Weights of a small GPT-style language model, trained from scratch on English Wikipedia.
Architecture: RMSNorm before each block, no biases in attention or MLP, untied embeddings.
Each number is 200 + 40 x the weight over its row's rms, rounded and kept within 0 to 999. Layers, rows and columns count from 0. The size before them is the row's rms in percent of the matrix's.

# layer 2 MLP down, 96x256, rms 0.0627, rows 0-95, columns 224-255
089,166,146,236,175,198,211,197,229,228,116,194,149,206,193,242,167,194,222,171,178,189,211,255,220,164,268,197,246,231,181,247,341
095,240,266,182,215,240,244,175,165,155,148,228,257,160,216,200,144,157,174,186,226,268,153,199,235,132,214,191,157,222,233,262,191
099,244,201,195,246,245,195,225,149,161,151,170,237,202,156,140,272,142,216,211,308,247,181,181,175,181,208,190,231,228,181,160,227
096,175,208,140,196,236,203,186,188,183,222,171,206,186,182,191,233,148,191,229,103,213,212,222,207,167,147,158,226,214,138,223,170
095,177,201,118,200,197,216,152,189,160,94,231,221,197,189,218,186,144,215,168,180,138,229,184,270,186,156,218,194,197,205,257,158
103,212,159,196,179,225,122,277,260,186,198,151,239,172,163,197,212,226,169,207,173,267,273,254,194,233,234,141,166,224,146,289,161
102,198,218,167,304,230,194,215,241,193,238,245,130,204,160,154,171,187,234,251,207,161,167,227,220,270,235,221,139,229,228,156,141
109,209,266,205,187,232,225,180,189,195,222,162,214,183,194,170,206,159,210,119,190,192,295,232,160,163,175,93,156,175,228,279,225
100,183,197,229,168,205,160,159,196,218,222,222,176,158,223,257,268,189,226,198,155,243,181,261,219,242,210,86,189,155,230,153,151
101,209,116,177,225,193,204,155,146,295,153,167,172,200,222,174,182,212,150,200,199,170,230,192,182,215,164,154,290,207,210,258,190
101,175,269,185,268,155,164,176,176,216,142,202,176,236,183,186,150,165,198,158,202,220,252,184,181,199,173,182,218,255,248,306,270
096,171,111,264,140,224,225,185,206,185,174,147,182,197,126,193,238,173,82,159,232,210,210,162,175,196,191,174,184,179,186,242,163
092,156,230,284,227,149,200,185,175,143,108,70,244,206,222,229,275,170,144,231,213,156,226,217,197,172,165,159,202,207,222,153,238
101,248,161,211,177,141,255,200,245,166,241,193,248,222,98,155,187,224,107,203,178,185,166,178,210,192,234,267,229,167,182,159,232
110,190,271,198,176,169,272,216,193,196,211,183,174,210,203,191,217,199,180,197,178,252,244,180,240,194,208,151,137,194,159,243,299
159,180,231,202,151,166,143,195,197,228,130,208,209,194,160,209,143,233,205,205,247,249,246,176,170,225,162,243,189,254,250,160,197
106,224,194,235,132,185,201,163,236,180,240,235,138,181,217,216,177,220,237,259,183,107,240,237,217,163,198,173,181,241,129,154,190
099,217,253,206,213,228,204,219,198,216,222,267,251,189,147,179,285,176,254,165,162,178,179,157,234,234,192,192,296,147,182,160,189
090,161,224,174,152,199,206,197,241,232,167,228,160,226,206,202,243,156,207,229,182,128,258,200,269,140,180,234,119,141,213,231,168
093,212,184,205,122,172,150,226,185,196,232,214,195,210,184,233,232,153,252,253,230,143,130,232,185,232,127,222,216,115,154,214,269
085,118,259,227,215,250,230,267,180,173,211,198,176,217,224,152,180,214,237,169,189,251,247,134,196,219,196,209,193,180,206,183,115
101,205,162,195,228,206,190,243,171,194,135,195,236,175,252,227,212,246,188,191,210,208,110,216,250,239,105,259,205,179,122,261,157
098,269,235,227,214,200,246,170,231,175,243,155,167,162,178,226,198,266,197,134,172,229,196,196,280,197,153,171,207,179,134,108,159
097,189,217,249,186,185,209,186,121,276,216,244,175,153,153,208,151,240,175,200,222,213,215,300,186,247,207,196,172,219,185,184,195
088,116,208,207,108,237,172,180,200,168,168,232,201,180,190,214,220,126,238,169,268,210,236,155,193,250,217,154,263,177,256,210,231
094,166,251,176,255,219,205,248,228,167,115,243,169,173,194,201,133,151,189,146,174,198,224,191,189,258,182,190,176,133,217,161,194
099,194,225,166,176,237,153,252,195,199,203,226,222,167,128,224,195,209,229,193,194,247,137,163,129,191,237,239,167,232,238,259,157
098,229,265,212,199,194,170,181,221,192,229,173,172,184,150,220,257,222,227,229,244,135,228,189,149,215,190,241,165,220,181,123,130
100,223,214,206,248,221,184,149,219,134,176,253,240,144,162,222,162,212,162,214,220,205,200,194,240,172,230,202,98,189,275,188,240
103,198,95,195,257,208,237,124,189,212,136,189,171,131,197,132,161,127,172,133,186,242,215,152,238,257,169,219,141,181,202,152,246
099,156,130,214,241,174,168,174,219,209,208,210,227,214,187,241,139,218,159,118,151,186,165,248,241,162,210,201,219,290,173,161,182
101,248,154,199,184,241,241,176,224,126,216,199,144,292,271,205,227,183,201,233,259,282,223,237,246,243,155,181,181,158,198,234,182
098,182,231,172,241,120,220,183,216,195,141,181,222,191,196,225,219,216,192,174,218,174,187,163,210,210,213,276,172,170,205,131,203
092,101,226,243,210,229,235,217,158,219,223,258,176,193,121,126,126,152,210,214,180,197,180,215,208,236,184,255,139,146,219,231,166
108,191,169,130,215,181,195,218,232,222,262,202,95,251,171,150,244,152,181,189,290,208,206,202,237,138,146,143,225,219,195,176,236
098,273,262,241,214,190,210,179,255,276,226,185,211,233,237,148,162,165,233,192,156,183,287,112,250,182,253,244,155,258,201,168,143
109,222,200,191,197,113,245,154,206,187,214,257,173,165,147,169,168,229,240,226,145,161,212,217,246,156,152,223,254,172,180,156,217
095,194,182,167,114,103,213,212,158,152,132,204,151,166,174,161,178,165,212,213,96,262,215,234,249,180,213,196,215,233,171,272,103
097,166,152,304,200,227,184,160,271,158,174,274,248,222,161,239,205,148,240,208,231,221,200,282,213,213,153,181,79,176,223,188,244
103,197,172,135,210,176,218,256,204,205,258,260,186,208,223,204,208,196,198,242,125,189,154,218,193,240,265,219,222,140,251,213,240
097,261,234,244,252,189,213,250,160,259,213,247,235,249,179,128,95,186,106,225,179,136,237,210,184,184,208,110,183,223,157,156,267
103,230,142,120,248,90,212,161,193,214,180,173,210,218,193,240,193,120,263,235,253,244,153,170,256,234,181,221,163,142,198,157,232
097,188,208,148,215,203,212,181,195,188,273,227,183,224,204,184,226,227,279,122,194,189,141,201,140,139,147,260,253,213,209,265,170
090,210,156,171,257,244,215,175,228,205,173,195,187,137,125,243,222,226,167,233,280,238,217,222,203,224,214,188,177,240,198,248,141
099,218,145,157,128,123,201,188,189,244,265,246,233,184,189,193,202,185,248,252,204,261,152,198,212,217,204,262,193,222,237,221,178
100,171,196,179,186,222,209,257,136,195,195,272,241,143,204,175,172,208,277,122,184,171,263,158,205,167,204,177,173,158,196,209,232
099,167,239,126,269,178,220,150,166,148,199,153,136,227,213,249,175,226,264,236,174,199,249,180,141,182,174,216,202,136,218,197,221
094,229,252,259,171,262,290,232,207,235,192,132,193,198,249,262,166,176,182,232,206,200,211,194,142,151,208,181,206,240,178,183,206
103,250,214,167,250,130,270,215,221,214,231,74,138,222,160,274,193,188,116,237,207,213,211,207,180,261,266,251,221,245,128,199,200
104,224,263,175,200,170,283,114,187,223,180,118,269,181,231,220,190,228,184,226,220,238,216,234,219,138,242,229,224,214,203,165,244
097,304,186,84,230,161,235,168,221,146,235,219,233,184,261,193,221,261,183,199,144,247,191,254,231,144,116,197,180,220,158,174,230
104,167,207,155,201,240,218,161,273,160,218,260,190,189,178,252,290,119,203,234,194,193,214,149,275,221,123,193,235,201,244,178,191
100,308,148,208,158,247,242,204,106,192,171,141,264,254,203,178,159,253,205,190,154,165,224,121,148,269,222,185,155,161,201,238,272
101,219,155,117,160,156,185,169,197,169,197,180,172,178,146,194,160,205,232,197,242,252,223,154,206,264,153,227,182,177,160,224,146
092,236,242,213,212,219,231,231,163,194,226,206,221,183,200,246,204,154,200,218,202,276,160,182,170,193,225,182,244,234,194,201,225
102,187,269,238,168,203,235,175,274,238,168,179,209,150,170,223,163,145,215,182,209,199,157,221,200,209,186,150,166,227,203,248,156
101,153,181,143,214,250,175,214,239,99,177,138,249,189,189,239,128,181,209,219,193,204,156,231,164,269,224,175,211,151,120,199,249
099,250,194,201,232,197,242,83,182,201,244,170,186,229,179,133,208,225,207,153,201,235,261,198,266,218,287,237,152,207,223,299,258
094,238,240,157,210,263,266,100,202,173,205,259,265,203,184,326,195,215,226,210,232,161,220,268,190,280,215,218,174,137,213,211,217
094,150,183,235,173,194,180,295,96,166,169,207,122,211,149,211,161,129,284,215,168,179,199,106,243,243,226,212,192,197,231,206,236
103,209,231,238,187,215,280,257,223,169,181,249,168,249,216,188,156,154,240,218,243,186,201,229,225,207,205,219,245,275,151,192,196
105,245,201,285,234,176,201,197,265,230,162,161,224,214,128,278,182,194,205,229,155,241,251,229,232,179,188,209,272,245,151,215,176
096,228,176,135,293,232,181,245,158,160,189,208,149,141,176,252,178,178,180,168,183,200,163,199,152,193,118,249,197,196,211,215,234
105,197,151,277,164,178,176,175,168,223,137,180,214,192,303,183,193,196,248,186,230,225,221,247,222,236,207,215,207,204,214,206,180
103,284,213,314,188,247,209,273,202,175,151,186,191,229,240,146,227,213,182,201,121,202,190,192,157,195,197,188,251,240,142,215,198
106,243,261,202,182,206,163,212,161,229,244,262,247,195,253,236,183,133,217,203,199,227,199,235,187,278,220,192,174,159,209,234,238
102,171,184,176,237,177,289,200,182,222,168,203,222,233,216,245,234,220,142,176,201,190,157,213,224,219,105,212,204,237,122,225,191
096,136,174,195,168,188,175,109,165,229,211,146,245,149,136,170,197,222,166,168,155,194,204,264,248,159,212,215,202,164,119,150,216
092,243,313,177,180,210,193,111,225,193,225,138,205,251,293,177,246,149,168,161,241,175,183,210,235,134,260,222,190,120,202,265,139
107,131,264,265,228,211,210,201,231,157,212,216,269,226,179,175,205,171,150,212,198,202,279,178,184,187,189,158,138,240,247,162,117
098,252,199,197,185,182,158,169,231,205,219,164,224,208,164,181,218,166,275,179,204,168,188,202,226,154,172,243,192,248,125,167,256
103,170,218,191,251,193,169,141,201,184,174,233,237,303,196,215,213,240,183,256,217,160,174,250,203,235,209,227,212,234,238,205,189
098,173,261,231,124,208,266,278,192,195,113,166,186,172,196,170,229,222,224,184,201,148,184,139,175,140,233,156,192,186,166,83,164
103,125,206,196,172,210,198,241,190,219,249,123,147,216,174,148,235,165,163,218,289,216,202,237,196,221,239,228,217,174,177,152,109
100,212,186,160,216,280,196,187,165,205,276,155,218,158,200,122,165,128,109,203,152,166,275,221,218,259,265,113,189,242,177,183,214
090,228,155,187,145,187,185,214,227,154,169,184,240,87,227,197,213,205,216,216,246,212,241,224,182,154,186,157,186,178,225,208,187
098,237,168,143,163,223,185,178,183,218,251,159,220,226,242,204,134,257,195,226,178,240,167,167,166,147,218,176,157,295,194,215,197
094,233,140,342,202,217,242,202,168,193,232,202,252,268,260,209,258,175,246,216,259,226,168,204,317,168,184,203,140,154,241,122,185
107,265,163,173,173,210,286,196,165,176,206,258,163,139,137,171,272,185,172,185,161,235,206,182,155,155,226,232,243,296,294,154,215
099,129,85,183,239,143,227,210,172,221,243,151,250,203,150,198,186,242,198,193,256,172,219,188,172,233,183,155,170,226,199,210,196
099,197,152,195,205,252,215,159,228,137,183,108,184,226,131,211,182,107,245,135,93,213,159,204,152,239,199,171,200,196,212,272,211
096,186,159,188,180,189,234,214,205,143,231,197,209,234,215,150,232,205,202,265,203,188,212,180,177,249,241,201,233,229,199,197,313
109,180,187,212,161,212,153,279,257,173,213,177,134,219,200,194,180,166,153,204,255,188,181,156,151,154,174,230,192,221,195,298,204
098,217,151,184,204,199,218,222,210,121,138,230,238,210,198,185,127,255,236,211,225,218,138,174,188,140,273,218,216,193,228,221,202
100,244,194,321,154,189,218,249,192,182,183,135,142,247,256,244,199,190,250,120,260,148,157,139,171,193,256,249,212,197,259,242,181
092,258,166,143,169,175,236,172,168,257,245,226,279,232,219,152,242,200,160,261,172,248,184,291,235,215,262,179,165,186,301,137,250
103,195,183,280,158,178,272,274,115,214,149,85,196,207,305,225,185,197,181,165,204,147,216,162,179,185,234,276,176,217,237,278,176
093,145,266,179,246,153,232,199,177,206,216,236,163,193,255,258,206,211,189,180,255,192,108,83,231,203,214,202,145,185,219,236,178
098,240,125,141,222,212,216,174,209,200,235,157,258,214,163,155,208,247,157,272,171,214,211,144,256,185,202,217,217,231,153,174,168
106,139,172,127,248,215,200,220,189,207,189,187,177,194,208,162,222,177,186,178,133,176,195,215,178,183,191,227,231,220,175,138,192
101,196,243,171,219,269,265,193,221,270,166,227,188,173,187,229,156,156,207,159,192,177,194,214,188,253,250,236,206,176,210,165,208
097,158,201,265,199,243,180,252,264,175,192,142,139,262,182,250,177,111,207,112,210,258,193,178,131,262,238,192,176,164,263,242,121
101,205,172,232,221,249,227,177,222,135,256,140,299,98,201,183,236,178,167,189,225,238,166,226,169,191,176,211,248,239,161,240,174
110,178,209,244,164,207,169,226,184,236,194,193,201,220,190,202,201,186,207,252,217,283,131,252,157,241,133,225,251,205,228,248,131
098,172,209,160,141,153,144,234,156,203,228,138,172,210,194,176,199,137,204,212,254,225,237,224,198,210,167,238,102,154,217,164,170
099,196,164,247,201,291,206,238,150,223,195,191,228,209,143,308,145,230,230,228,190,228,210,218,154,286,217,210,186,197,148,131,216